{
  "positions": "rope",
  "init_std_down": 0.0,
  "optimizer": "adamw",
  "steps": 7280
}
Each number is 500 + 50 x the weight over its row's rms, rounded and kept within 0 to 999. Layers, rows and columns count from 0. Numbers have three digits each. The size before them is the row's rms in percent of the matrix's.

# layer 5 MLP up, 2560x640, rms 0.0307, rows 1498-1552, columns 128-255
091:481508530585495482517471469568603514466532499501479482510448517587507615506413503517497504516397471431421512525522360505497480502490472500511512451556487517473492556483524401456558495511619573665487527444452514635524450606446421457593567552501489486516427521505507474459472617464362480475579448478482495498581472477420497422493463473482467530474534560482471483512523514530528481563475
098:517506494570607425570485518519486522482502541487702508443480387579469404435454469480472454452498471525539482487558482487406512533412430404490425522472544482457510518487563441511522525506569598475473483475567497489428589503496497446472490468409500476554478447529529539458467588491445434503469502524451463524538545503541510481562491515491544472545436423506533538501549517468481514506485
091:524470548499501429433396516460639405596442510505473462448462571520569545421435549368462546471528416552357431475557510555518410489493434517552535455631484508495469572535520600472509485520700456479417478494540552543459450508507484575560559425433465473486480447508502507450446563506535404574473541604558484572513515435472536599475573473467542582489450521546458554499458477465492502519493
093:494400478490472406492459521543537485472513506499445500544532535554554504583418527486486436531583361468492518447496480493544528517420513444499490501553490511440449515519450514372542447491524473468498491481478516550471540586471524531620543495483490534450511567503457560478487544442520555509521585568558523529460614443492386520523479541485620553542544500528539563511542552418499486560508
090:531533489479503269549542458486614431542492479534543505505491635485545507479472556449470437528531402474627514473523551398474475537591528512536542481518477496531498493441485415509464509584500436445467461451550605468508470442484582553510520562407582417522469542511490585562502352534466532449583507469475451518547535504500539506539501533457492492540544482507629555479513536508506480501507
103:500537499582597504620516478477576476607535445547473508565506527557565411464531521475470440525486566492453576542517457443556500509489497553515475526556482475609483560485545464500573482504511482605556547439421484407541489553504496497433553498491526528512473582492415462493564479435510447439556526536516472486506606612465504452514450453554564491487497529564530483497576491475471517504498
103:525436424513483500516447502456503466512537452430518543506446429497510476523455504403534539446479496561565545506515588518469537519471519546492419523487529451513526522478546490588483502572531454448519552603485480521548345495439514514409470521432547511564491488500506491502499513546540440438522478476446433521555412441426523359573531541502418505505436540437520525466519549430529594334553
094:500537454487541500613473510466468503488515488468509569486418553566517600586448469485526445537616486509510539523523460445567523407522481532582554575470430377392481449550518546506556526471564580544453456428502540489538472481432559444508450500386502472475507585569515465542506440402462483444557501659567406511501461526483451510444507484477495566413483451588550520487502482499502421442592
100:449449495511377468493562447419420488543463513587446413434428552579478519429457504534512505632481564502482462525522525545517429583467480493602536522487408532595438497500493526577562491499603551517582541498555540389499574541453525452459416496475453579485525481450508548512507563452480472586471451526465467491524531539474440522492455573506432474493524519589526504546524480545486415512395
100:546565531463468427433522508534503577459524509496449504576435506531527540399455364484500421514545539519480560519510498488581520423493577507498507443528486525490563514479609474573515541608562471478525524522491494542545495529414446547469552479538465546427474497491465495525543506469470470501596479475535596423595460580472525523576497508420451523519493533514453463474620538538483499507542
093:527400515491424437573418476463542588578493502519517512432530507506551430504468634472440513553439539462510404496484483481534507567456526602535481474538461442548484517490502511515557482590541467645568470441501475468563509521495493533612500425630452508464563606365480562450464644450456421458523538500366511519520505568486537525432453527426559553433569457490535493521473525619503533522449
098:538466520492426559473443451493390571534495554504572476418498429588541460484494534462510521483432538427561558501444482440449432498468611503487553505475533518604448587515484467496456520489538580575574482331482517510617523563471478527539563447518343559489519502487541517469492515377481485512439456437536461523457484478496446462508513492490481466562576474463505390516505501478437534507545
095:527450483507513430515415514469553585531513567465524414416505491553481414523421494545527479554409461519442518506554514632447506486564449505499516581514554498446544517541489516501424468556509538441518445547585524434507388513582530479503485451519445536536577489443573575490436509514586467542495520405508529554435520557519437521391466529481443566570518497515522525551404530522527487535536
062:509494502443494451464415469444382517531421499454445489497484504623586527505578451458497482635523453520498634563532466464508481574510584567494454517492512488520466537495559483597457517532536491482509494466469479590578521487469530394577524416499413491556465562409557442406445523403405542565559519538490501433582522488515372528502495517471522451517501455608426423615509486557473584544463
102:453524454495549441375430504434410472470501404529575479459464444533525452514541491522387506505470515632451524558653597485482461507478425486599434560538494546451497539460458388482506491534575498547517482493508482554467541458436436494503561531408475581421459515511457548465482586550437473549448507546489478468503473497471514471437520527536472591517439517529449478539560574528459475564469
103:535477500447543462588514534454512468462528421394476517422433466424501483468510591475556484495579521414460476542558429502505368417401578424632451519580547459539523526450530565449534509487581570502528520385512562575580493509422561549501516509479537535556457526481539537503487443525551448489528521506483547508490522514497485533494501510480495510474477454493417480529430497504480482454488
095:526473521458521533537535473439457596420459537460506473487495479481552573501525529485386506563492522478457532464575470468587483519470501500454517576531354489495529538535561439581541515542537523505520504419598511502493533497547472454509550428584490503586412463461523504516432544473543556523541466535467521519581533536487433489443465503461565507432540451467541443370474555605392589562498
097:508563478454512511503450520446427493505478502467481520399412551443519498431549375450426472531513530456509529454484447468496444458462656456563551532550463477504459508537546503458441402553521536562525503504577548563527618483506458470486434468588491481501526478555517591533450504481468511479496574628534509461502576476486447534444400420411568503499524405424509450518465531465446523506586
097:509528525464469503470434494518479447519481566381459447405492499506528509565526442479500435544465470445440649560447369469449502414607506548505488488436524523524463501483510552552523484517443402515479507511497456552443518510478483400448529542457506491515484541511494549563490422536429557578584513541472442515548494513435467518553408602508483599484489448528562494471563570493405433492619
099:459536493478459543547483464438555555450556476470451450375421534495433515534521475551522537628476488405411535499575500528504540432385495419609565570520432475478508516525535534507441557459533415524547357458453496508439441556523556503561512378500510528499626539503531508482411416466488365553452526532472509485454467481461407508479516562455497506475492503546514469514487566555536473527545
097:514422491430526489498421438550613561485508538568508504517536566646560431447448527439481483424529403514484549585485512488428476444558499516520538574507512565489452536647625528584507443475487430496583396541474532547504527517532497488481641458505505494492491484522526618529513507476489466567561499564543482553594545506498554397487500562515507568473498478537559446496531570465553461505575
092:466502442441481406593514494489481467528403473497469461519586533481397381612538543575482484548536443579469571513492439482513406511376415513587493467509516514498435501478400459474539525513480525433494375484469615469471493542477514525525587501495517544457545470521448502415461432571457506550451498476565515559528521501470542531546562504481459568494557445443522427470535529546500530465476
105:529508475425473530489494521457470573510492464510464371471534526518501526511555560464433470512458476548437543578482420566489501459443469463551485490585387584478466481524465441473523441554529556540495517417506519537490495535545466529536552454549484511481513547476489500588510504488523508534647471518547571411521497585455524525543468424442568508486599536461545398493511533583486483495624
093:545543450455519424441525463554408473512469471519462510537585496529530475468436501494471544699547477435402462473517426530492480488582551499541502549466501421528470543548492472570571518470556523512502523474492501484560426510411516488507558448464526409509494463464480514483516504480564478520415415545548487492487433468447562482582457518529526570496571517472518451497566441452421479496561
102:465549603584524408450492428475571579505467506422453514438338472514575540424517522544496567530450564421342444546637496561440545448483516479540501514412523456723524484499524480549517540553481434496599393534555515498527517492495522450578460448576510389468499588474485541494379440490526612523435494601525554509457512519434566487563523540516503528569531516567560512489515491565478507494555
102:471489364524520488536507484488529481519466481428551477418491516518412538457486614457503476484449499499418540519556560505481505484425484577541532546537437432528420457541468545546545380460475454588571524379478557550489543539541567503591496543537495480511500607411480445477502490506514483468558504483423434457479477518482485419517461526479485495356554486551592483496550596437448557543547
096:475396484532616517457498388503523473546548482480486433417479423489588479456562527526536528581487494497502473473674441546515509519488556479479495453494496504576492473614475536488533397480441515459460497582472447478597497593420507516483524452515420509506477592431498535540544436460552501587531516462501437541554465552432454535590526516587477467461507586524492420531458521459436449490524
095:420414496530504371512397414475437504467488463477548406438480469659555469495481575500438374603516480486481550506515490578582535564460563449502473578519391487513535508506510506497615477519460511548493456441608471503573436521458506533459507467605542529489534550436447521422513571445479487558599544459483486510483507540534454444529558441522641551420466482518502467500469540492478494492572
102:459578481568446482541458452496424505501473498526471482496453515592505540426461526465387514519453537515498469535524540516542424599455516443491553545608354512525548556647612468514538536519519601495413525526499483493468459546500463490550488470568515485486447536450456526482533660476517408589534562468514514405566509611495499504563501397517488503523520517495467464534513452498552467431575
103:535477464480501475440531434497406528486485488542473489464492508452451570475495624553456500471484544462460579550516519557484494515488472456580451471517483509553476460543482466543521520516542560411476389521558548504440456580487532516559569468624453482561524530481460493492526542418482574528486392509517531597479445546532476478502397483467574506570542568476528439604384512521514530494575
105:458504454462463420513489482521503462468472515458445436499521448507461595499650471463591506590495572525538529513552518606406462400461567358473501460524387482529488515477531459515475468524551489513534542513498515550483449585435510604445521456472457466560526495453464616520528554438365546560544542439484586469511449448419518489604550556473501456564565516454573418481400505486478522566591
089:498464510470423551453454588475547541597473429547498509484460453467535516512465446542528369531606506480484433503548602405500454437521400527515462542554466557454510505456483478413425604538561491505456520447440527463436546486489515448515571545431438384456390528456428581606435522542520590472461529562482501550442476373456523450531486567541450584490478489529586468555474488501450486456459
104:408630513514551466487487445471467524451505400568490516492467513501479418506510510552424406548522514548523459462555570499479466440507486518602499477546438468514527506551564509414533431520449501527482433510600512503577491540499501497520550483505472557479510534533437523416518565533564463518508517428529487471583558535426502536603541448390430508541589581506508550490599490469458598430466
106:501594503477567516509456496456503481486497466481550484462531579469512533530464455464584533493519483431490596469552378454515522380497630570477491546437583459553514494536492530472482477569581466469579443451481550594530408474555565474513487477539570490529495610524563504525491471448534458493572528564541505542524471429478484511493426512484478535548541434503500559475519462501475400454495
097:486454464441475531493441499543487483412450522540477528558497691523519517503524583429483452460455502479432551450454509537495554435586523549557533460501468511542549492494588518464422464536487412554460512462490446575561463513557429477529498450499447413460508560555498461460466455447563549550582584473484451460552499479401589578443472486540491527480546454470522434609541533542525437476510
094:468514408519529375487496465516455442676453487493493474501587583473482499579359511506407529447552422526478434490421508465534458560533480427539490536563531436456557571461494513471523537437598557477543476456611518638406525512538511519590483528403563433531408552514508482507503577522473427542504523471515532449509543480490479566482504522474520551472484489458432483522513443467560405463485
096:527458536423461416488470518524491545495435604461448537546458478550572531505583619417459483467488498567498573505465448521512448410484553563557499447550544486493457498488495546473496450633479434630566430518453464518527501524547486492554468564577498477457470469449459507461512496515588396532533511485563526480481467532515552528539552454470550497428529472494494488443500497491508519545498
107:541433503435616502438503483549477485545463449543473440457514452588580476481429552502473455478444563568443514420452515474561553627474489516474473508504509505506483529562520499435609464546448549592532545509489534532605450563525403496498514530617478564456554518453463499505480590431510535577678458421485496502550471598498507438488440519472571515587516461524497403468573472549506504589496
092:421456541545488516611477525437474591501508558597477489520450589584544495504490519479533475554497472517444538447492495523492439430528441540478495542453546355577496429591423421516495419550552485512506516529457543514587503527504488501513545598471527466512523465514429519469469475410492463476536424545571450474494494530591465340590566354514482483543495538504484550545538519415572495461497
096:492434513551579467460449537328474562471398555492502462499469431565510379474569556460484507494581494512528508560645478454493572483579516493498491580445567494483546516529480420535448479610605580444539432549514477481550579512488449529514507435444442522520456555456498585471437398473400539471494463546463571477471542516468529440564492505502521632437462456551512415560489474462465498498425
098:526494528454540527534423472385397568491501570541543450552418515604570531483514584473459480471529472515418505503504417467554437521475522544551494527490467503417471421495521538458461410602551574538448473487588503514641407528559468473499446434597517547510428527550434597400398533451489538488563505550493508500461596467451493559420505517506487560361482520500491498581428499567463526460532
102:490489422483496470508471551532501487479393518471566531418474507556441478520528478438472464552470539501512471513577505545393524434476543376508426496536449535588460535560442495535442392477440469447468492518450537517525462480460535454482545495553482508499490450431540566505534474526540501596502545439581496456523411594483457516478473541533483441438563505541581456481525534504489467441568
089:515522516506543498561443476605528498451541517457596519521441458502644388495451535459468509435530454550571458497532377433466501573541522474431505482525536472505500514500470520454464409552549519569559442516469489641532515522507435463558480435574508477509578522534416558493521576488452473478471453498469520463506492524468436490495534340465510564411447469522571449540427519514498462505554
101:489538491508415489482427419476528526540541408544598470566519594469505466467465535545522445446498543534516512453459425568455492476528615621529481453388579578438394490546555467494530465528561441527527464424580558578509563465545463519542505542544480528576515461511554597452481549466463505430475502437559415638517497452456552378595595458391492514553450374499591626525492548450531487469513
101:510569482454488476478448585444448564520437468520434525360497529501537438494429555460414564480475529428488454577474444483530527594484555534524554621560551499482532576519525530469449503486504558487593468452555557540453578544441527486489495527555416483495556533456552511562515563578501543544477497438537457593505484554532507537516558512464442473454487503492513451596527468484491522535472
104:452529549533511483489488539496460392621498451512464485553493591553530610520469435422514479499610398492493515557497389532493419519452559448540396547536488438436545481478494511470473502472545524455475402428481459558450582529531488474542578491452478541477384540506449524411438565592488480507595541478483507494459413528491504454535563458510593492625459483474463559478598474532467432504577
103:528517495414516473500460502499397532496427510485474504581510462509516452537528481486555489592485508510516425454496585476489527455501519508478556620513456453624489512624527510578558465549430451471498475492488484558524489493447454510438505509502538490492547573491492628477500473436551511559444458474542524584550480447486398453460524496617514571493515350505512418539489504478514483465551
100:487489448504421477579432436516495539571420476509495432442513573621482555502570566488527435450541546441363484586434522546573453566477540539535473492586523507580432538520499454466518481460480487458458416465460483440558468562561602510492512411528403506539477501516420505424510496452380561459468370433501467557475563601479514458489442506533599506456564483546519521480457504517505551470537
097:449505510512582487438506447564452444565515522463482451473410398523505523458516596512494521488395562440478482532542420536563484521440511471464525538575449392530502496571511526460593482447396553475586438432530448477514451539565549443452545560542486651623597512514463485514548509520465480491651564556567503506555561559510451527439488503539576494448569531462518317522510479551524495568600
104:556522577508497365467483518509456531477495514506534476430431464502428540432506559511473482581502547613382537487525446417565504588458371428479436548607591481477410552435560440502458540487433429538524477505475473501532551494526548526516490527533402530469475468431483519554425557461527514589415523495495536578511482509562496450503440549395459416502468502546446421467524521520562522568518
102:553511496416493484429508543512476516476499488457540433439514357484488464607499493484533510530517487502469556462522557512441326540507556479435516519464475544559508591488564524545546462478503552514553501423509612506558521426502514482562491424483505576509476507456445532594542577519457539549483473484452532438487471548525501532560507481435448478449556501467536486552494708592525496566493
103:473601464533453473478436443527544503499498538527528462499446513442483529382587529499386459509406446533452497505516534438504481433538572513462423549530485562523496470659537450549589357569502499580494504580506490547456482542399527529542508462505526565607465450415456637536447440472574454523489550542461507457580491509432538439465557531406499568530525498559479530441497561506445488476547
096:517521517524439386398464426485437497484513543397455477527439441483477533484556416457539432446472428480503497482540511469455464528441604498408454482504582479489425477533455462591473498556520517519550473492476574512501534618497557524530583561482500516485515534419471486603522506548480449463531508480476544551569498452450498406540574542527543537467530460553436572515558564487465538509506
100:483509477505395474666460526560521472554483542437497482454544470581533518500318515529555392525518477525462482474497360538549512529435417413586478561571372499512463448492445497467493456464510567529605463469532423506433457485517535449460558515585568469518459444483542553433454480466503526521580476469492549606468503625520534526396458515543475490574444591553474494519580480499544487446525
105:425583522509545497579484517438489492581473511527574479537451597479532547560468518525398446494559405510548522502528438455483487494498487494542506535575476475417405465521525401483631459563603561536424538439512456432519488514483431454469455514454525462589374492439519524399464494466479426422488442586522498427478519525517449460495593458548456569502482469552488512493564486498501435419501
# layer 5 MLP down (transposed), 2560x640, rms 0.029, rows 1498-1551, columns 128-255
087:486511374451513561472496525498501457514455466508523466525456473514554458502585505541448497526557594503547549422545508402446444547495512499405437498527508449492452418539528576616459465530421522505532516525552474441488552432520554480411389533444488577491558512507506599556526418531594552478448546457526454509497493485632530566543546559550491584495472402512518502462525463464571439492546
100:449481510486464537479461492503519529511432532480528549437546504507574476563450566569539535472492488487493565518477497456458435546510514517570507479530442570497438492465541532518458572455565483549481530422437447555566526498531376513542384571463502471471529556466548444561499518505462526507490577470515455517432437467465429545476555392488450433552455573483508595506476433457509464528431
092:466540526488505525489613490512435620471528493522470465498474441456512483545520481563482480465497608412528543462443474450536537511504516391475479508482541527522521493514517469390471507508497588514607552522466504464417487509454517447450500499564557479532553567560467535564490426447479527471601460460495520458465394477465449409530391556491546512523477531504578534455519501543552450413505
091:525571527524403524475572541496554468455487485403472498443374470461503491433550418481492474527354632378513471450430464522475479498518528516548466481487549436554503506482601504581496530497476476515429496581439389478502432383503433511473452425505501490426549386467531449518534477607527482486513442415409485472514429516465589470505584480509514415556486542542494507553548451557444480438419
091:440465465488472625503507537476412550455506496452445554467500407444538530491471495556582527490513631538370499480534478573485562489485452410517483537517550484493508475454587519489482487472537505491534483508491492543510508559502451477549480411487472567450503519434515489427572662392487537541383495448457542490486511552588452443493533428544508466473495504483383393537515418438520538489571
102:425401449368465501466486577556421494515501486540509477483470500442415523511493506453422476502440459523552449492445446487446658551484500530551482469523524510565544545464475488501487464520527550412469533523585539629457483533560551504513384511533425470476486451459521494416410474519519550552475484497440448531473493441453498593480470497495532484474501429518512459573513569523598493560427
098:425567529527494512604550554522583591490482583447494520543465527447452569496484494563507401556492480493466566373436535466556549524547444391462597461462456485484526611447426467439497531546501516400528460498467486554497557558408517375686470454549465506391513548439460526502439486474568578554540437479546585513509589495578512502504462464580563458518430391528489509572494508543524466545476
090:487503529503517497498570528522455509493471497566473470544549408458436403407580576499519533481395537505567460519520634507429488523526591486437519392541569523622553480445482466529433485485470512426580444606503463542453579460594397575500627536653497495560439398440531454515391537527469459575436420479488521507489488522521539522591504525540474394599485514528450548465447552511503577488414
097:571484500495560429490431421565557531525460459463489577479465508500443475443473499521480483494374558606520476427476492451537630485554592505427450511474430574471485425461513542495411537451496580511437535445527527548525429499508469564641533443538497483544459596577582529449577486476458560536500475548502521560454421508419593426450523511543486559391527432442389578527503484545521584577611
098:532444548393438460580529509488501492521421472509435509510529531535469440546531537576466515521466513413571573464477512542480516525428526438520451566455478451543382473569480452459442564474440523508506445434568553561477503463569497490472408526451416456560524529504577479467471530449512551524415518560514531528465459483456524550511494507508612540518533431550450476551386491479466574564444
090:578524520572529469527529501435559428516454511467384525517536478536468575546514552363456556504530477455488460527452518456470544469472490494496505446431492502455481511453436363539586460433586495528458480487417443457562477510481519495567464550546508489463448481449471494466435495477486464479492462470513485493502526581559488473484517526535534505520502595543534489509469481500494532530463
107:538529479498507554424492448469438541468487481548554488528514504591537516505545570421411522534464531434590560523471531516553525503525538452547467538490449437488445558548490494530583491460511526583508533433595439536485486565465480492444461435509470414489448482461462471431440578389456498516543445430499483519499457404361492465529431475436491445499529537587529387540507519524494529533503
094:505532472495483540441478508553478374469491445520544586502503512442540485535529500508368561418572568473597545487410510444498456538501551412482522433464519452495429502472510493508574506507543496461476545557474494535515533517448526509516423532445490499458393483478456448492450434479441521515554430497526496464590515413460523450612425518461488451547486448458497517429520515505495501463487
087:436458470463498518451476471431450522542437496441491512476434479561593505493486509448391545578495477521463625572509449486479499474459537501499463509526582445527523555536625466557386560571458587514572387459573506576600457506457471431573502492458471477569492592484533475506408457420413444574551483507469462483508451516531469499517592501460488441543526452528439455494543543563441568453504
107:404490543440524502505597497524476487515482525496483556579487552427442477502504569406601509416485515544432443528446429478408492529522558572559450553565531497444419512518563551559526545574451467528455446469436501466577518449517513548485401509545564540547475484418488407390433415515443487518486486530480467462462506540572491547420589495527550496446569550513533440481498459488416530523519
104:483440565524538489518552508504466536476449513521553453487557517534520530457451504420472469575578537539526547465467485514468540517456452503531530558468449543501467486509395465493447539573587549460439488436507507519510380536425524467613460509520465490610517480432394497526499431524515421487452495438518350574548451496480502500539474464446458494448546452500409499479528464498535620518467
093:522484443513502598479576522544481472522481489476555539483481453429483503537537529490544539457556383523548513485505526573436506509501531452439396489512523499454537460480436516464503430411572422508471541524520538549432569518461476531431516550548568570519530519465524493481489453483488435483422485381550550466450486491558554387536538526481473460507481548535536515552485493411573495459556
100:531391478465493591461491540443491501542456494430535497468578468592509471561393591600487511540518490468514412510530526563524505492476409544427507468495526545534504439503434503596489559542529419468476497462498466495474470514502487603463473436466561472506416453439516486526458538531580502518540528425468405519508464498578468497575540423525458510518445560606476495423611453459534461488458
095:530452521443564483574443491555494574588536445515537485464516483509572448506553529523515573602569418517572604501544550575632448461422463539507556513480510509470526515465485423439399528470542545446558544486598586526530538499543491451431407437476462507471626565444544463482478593530484511471503478495549522432461537553527509476440413568507505431436620447502441494491513534400458596555512
102:437475430405578577489500558529543460575393529544429403567523544571450484455512496406503452507570442621555488489477512514576462512529533488442501426459485517542392397425568489526455463515525530388496507545468427494493595505448436433545580536470524473502368516465503471378508509539490534521476469504524514504508515447521493469494466472509485450528475459560486575478534605539459470507617
091:516595441574501535551460475531506517537519524504538481522535515537458501427523416612494526508426531429509485482542545537524544491478478481505522512422450445484539500539497554474500562568513536517577562423550479487516446441468483476570527464481469507542494585482475391501499541492552484465427561519503534376395523551512467501513495579517511502546426503450524434525502533477479487511428
095:486537512569445584563518473505477577569459500526606522504538428441506665417451492495472480531516648411479408498554494514557524491452505466478408534506425495464567469574529477540499464536514460557532511513559401511516526440536501475499437513410558493536505632534517632627511450498487460545493531515447510453538461533456459579516503460502543495540453521509402518529461454567521470497482
102:531548452463432521531519488545507431616567492444474520418483566437530467523520496488511526410493481432553500508462484454523460544530580555509470495477540475569510519518602545568451547495467476492476508534535511504505461493570503533509515482523504483475482553621437443458519527496516599472490512543482517593548501418536499498435439518434564451456455516421524506509587550552492446441515
094:540483525460602520576484481532529460438449498383452474483499520506442497483518524543455436411465578537530475507597475492459517510543477449587584434471451514464453440529491428520502539532471496457485466543503511517418482569472500516517519522466466532526476462524629503515443457461481458533507528497479528511476485470506493544451471476525537430511396524506574490534474552585575522546486
099:492571442430564540499467517493464465521518471489490468521579563504520516626413596457398439437556323578606580513475482529462483443552415480554482504404446500439533451561510519446506429491533509543550440424508608505506481576483468478440605418453557480578605524498510534563486519547510447495506423479443430475562410483588551558481465491412505535375472502394481489533489526417519493465463
096:506521490592527505480500478440537524522452435478503523433507478528457499491574502413453503519518470429460512546505504486518458557464492420440539457495467557505532482502532458493541530526493526464581473536525545493515511490534483486562572499457506548437403501538471549526491624520465401506480461460472603526390541462563468553539466517528471485490525482486479513477458509502555486554520
096:465483559476499461574498551499470526608498507535445577574547545568480536373537475500443453500506448546496555536468522507526569502545497463572487520506506492451611483423558496458459526534551475483565452474567482574459474496461490441483368468460558421482429508563457405448499566460504542514533471524509461517474523534487498431499491409466535530493525442559516579441521536523520524524484
095:432529511557506550505479419502504462484521469544564483545494539506549497509475543502488578513512459517552447514481440489516441523476485428462541482543518508481444434421554509523482646518561472433557505375489424533438529456499507423479476553497547465568485397516568433538537466444511438547504493442571499526501479479482522475423540480491407384554496614558482491465490522487464538520490
098:517532424509527512539479512545413473527529513472615461575550486548414484507481537530403464525501497613477523565524458503556557543557566482489536438563569587493501433469479486610495405452512457529624448433546410485470533416547388511418512512399514555505502471430532502519488373538435536494480425545456484515362558451465503445455475576414515520470543474513473491485515512482514448544505
101:507562474571471555572523474452547435512474441504450471458520519546527405431461440420535507532504428478473491469544450484550440509511551551488533491484494462567461477457487496482494562573464500497550574409444486410527530479518481513443528413359477466498486368512466517494488524618421497478496581441452531400435413459404532455509438479543452484365447513408408542398604499422440517485527
104:603445434565546594522461495535519599444491572598491516514549497569577440476426581587458437465513470518529488585364516481570559552512481483578507515466503499518535625513437502567430519519555529491527478479409508535464482502506566425560474531539406519462576567518456484493475550454530533453533526516507476499492484437480483394436484485449476493498468511415511527570523496536543519488473
085:534492502454580491485565435514534429431570526404489502520493496574518532468476501497480533481470505509477495481496384518479524561518507371567430447445496449536571552493495462549609383452550494491514493507585510456519424570460498486526395479576528599535597466491540421379492549473552409500526499485502546433527538602569443554405485505528551437476488562523555458440557530535495484575505
106:464395586585528492543540422506466578540520468519519571500578510518485442535529457434552505493475529508568542470466497535442616554552532540511510402509444510602522534495437539489526403434500545477624518493418525486486468447610440486443581493542552496530475441587515455389428432509467530550488553421459434530443441511529478404562391527595492458502475466447443482536427528545503457472561
109:468532515471443509393504495557421515494544407463459481500432496497473356509438534502510544527493458435495509548497477545508505584529424474472448499505501515478421573515483447386402514476515512597489476531534553508509556473473526495498493501540451546568484590400457444570491516468439463450497461595536536470515428586497510474472417578507421438521488498438493532560526471425470526479604
099:411544420565421520506521384445456418604543428524465487500612448471435551516473431620470613527489501362479577526500512494477399514405538473365543422580593469522496494482504466539524530519475558489611473525539476543467491511547560553535542610504481555533448521504488502530481481563470500606429414520502488470479496516516521490574454345434507403471472562483553514472497428545501452492414
090:497553460499433514392562531526515531587430499495528465475434460558451549511572495507472500481526574469512519420489547543525565401484490443475450551404452434527492453420433546434479445436435438537442514518492513423545610502493419476388487487482504479481539511495473435508543439484495490511497535471562402462480519554461510485505434517488555505492531478610557530512411516484452567481476
095:547446533519514534466406528485545506558449440508517519560489525493553499488408407496527421457448451426532521488450527468523545425434515463569477488439573529549579430457514519507472454476486530503474507381556536483534485493504493487488511560460521428491446556519484455446525532362475594560552465521482493485475501508500534575435528464502535596521596445416489519600494565497498446491443
102:483550501463521450612497466543458520478499467543458491556489495465594474496533516514567521501487449485528466492551513518541495525453598538523546559552535493529444367473423525525537465476606470411542472415505534479458518525509575469459557539524461452556470543562514505489579421501429460384432400502602461446460547459442555523564519419493472489473525500456445464506467599438555535355492
090:497542394511502541429515482491591426442500502427501443565473351419481526493516530524494489539482448475473495528525467469473557495478538428532463451497529569480519600452536509489460531489449433490471509485565503444540528506516472500461475445404548424515496573493527520515482470511537521494560601527391413531527465475473478560409451623500507523415478441425508386437503544476503585525606
096:448512507481464392500487437603499502500565520527504508539501583442557481494446483488561467543454493462502488475403430515488474412413522469482543359543524479466525399449492486585528524424408472503445485415588547574488590522466456531482473523478558414520471521579545474470555575474556566524536464510529508465556506483430548545459469499489486537501552433439517577547559539534501484416587
097:480513473530493476505560522514474527529540547521506547521504507483540494506504447512531524611504515401536479457482552529451515525495441549458537426463497494563512526460548392592538525468430443546546532478432500514412531434463426574533543481497562506478533598460574448492515499598553449567387497413503582555496481464491514410504503492517541453539442415485472598502491510448577417468472
096:641497430382485515472503494554466505466496521582466536419518500508430477473534557474403546382436438542504531454564549431462485473565491472519475459513492495538583634373455529484461561516554508600496511594493506479451487471486479466461509490559466445460463510533532460545429532437459513542539443523433557480511571476506492543459492439530408468610494406372519534535521510378463556456590
086:529479505455450535462521450415502475624592452474426458445523534497531579520488444418531447447536468558550518536413534460583472483407488531585483502473580534456512512515473472492482475482489444488535478391517551453482423594523581504504540456509510453449475507446512468463446495495583455544542616524582463504562455481533573487422635568525511488508634474538530520494566426452519480472542
092:503455469458594420552612492542540454524420564490477524548445497564476465526485500472479547644475455426538484573487584563463464480479453427427548543562427482578592543451558541473429514449506592485496503474489390465468470421419462498454471445493582382469499507467476512539541485485552514631432402540446495438553457594575486593433436442555463517515451577449494476514526536434565489450509
102:521456464437468528478453526548524517454554539530548554576505404485535557560502555528453458462529483600521513468463525415468431485515533381427517562497533520494503587466528461549421484536585488483462523463619441563591421445594508587493553443381541496423490509418442499420493498424491477559601545561425586384475453504410373442470408426466505511440488549489543552511512598528504460540625
104:612461434460513462461511504567513564484503503502542537462463497509545444527529566589508505529430585473496498459463616478535533397497530522502508442537467596573488522542465466562570411520558459468463600624473446417608436515494457517514535483471484474505570500479546387534512474452522498434501501533472514507523440459420511494536459528462452525471510478552564519502525554394446499439497
105:400524467534437525568502531482523476547463430532504541468523596573501499533443618520483375494557470501465563516513406412479471520478588493529559468425498464487465489477604531474499548512509494491519410457540537473437562536563543520510564552516500561558472412463458520460428490499499531461524531465481486419465502543434588622580436501484515444459570486502494493420556498554531566526490
107:488491453535432558532527529453542415536506396561476426574486609525472578500544537465522590576546467493439515481584461546478509441505484507544583433544456492428482532557543493542503481486555476376507625593509464498499510519498483647449542512402486479530486466511460542514460439513589519521501564514503398387469452502481549541562533516434497488505494514573621531363554436462477504506419
096:456509356545474674433561561475478538484482538549493526496527576516520457541521442604431408561460456553574423448430549449481523544477475496480427479528533543534475505467554494569428510491552445489474493495476494529550533532485515546542497515467550291456471550477582418502498483516528474479462486494494463543549532487471461502489489513469455491520433451512502502429511563492476557406450
110:481510474453546495452462491558540486574459439624491470528526498406549472489517412411483537428393480498457532438526534436514496506533530465557539492534500554461455529489543502490460510415524447500446526480521547549516557529568489480471480513486457563538568499542601438487542502492576574524483540551442545488481429512516524496410439464415569505360483577574577559613533549522489450396571
099:681467493507543489548554628479478484493523489537481540500501433461522517514537553545516467438535505540542421468502483465477563481483518477510580453495529523501464457493420437475466525531520544526441546575508396474525468617432509522390519566519481467553446522504444499473444512438531467408469460546488574493527457507554522414537560522516519559535549475444560487479468477433444457452523
108:469424457480491523493450473438501420529537472484537498487465487541429482540511482407458547545551524482602575447572467477506437569428568476395556552572467514481497432464560525543502515572456514467496494483532509543481468407603527462518481464469469462505494470385502517508417533423467498570486511543577492481466532588573462608539451451504563572520508492553379365516528570598510509460442
097:474480496478446569557549463456434504489428497541507532584534515531470475468521582534483515524524504462501506588515444568553442453493484454610560569488506584589601550515531523433528474546495518544538486430511469551488476394467457463460465475439524503525555534549511503401454486416526540558532582565512514495505483512505502568490417516522464509420474513502476388479467457535495476547493
099:489421461520477629438515501529470596429548504567518529488546525362466565506520472436509421501462465423568539399403587442510500420591544471486551493494433578467597479481496507490507447491413487518409553446537567513553530504498435599509449481450508451445521659540440414510488529509498528507525492498487538511529569480508471496440440420467466536482512495503526472467402465522548479537582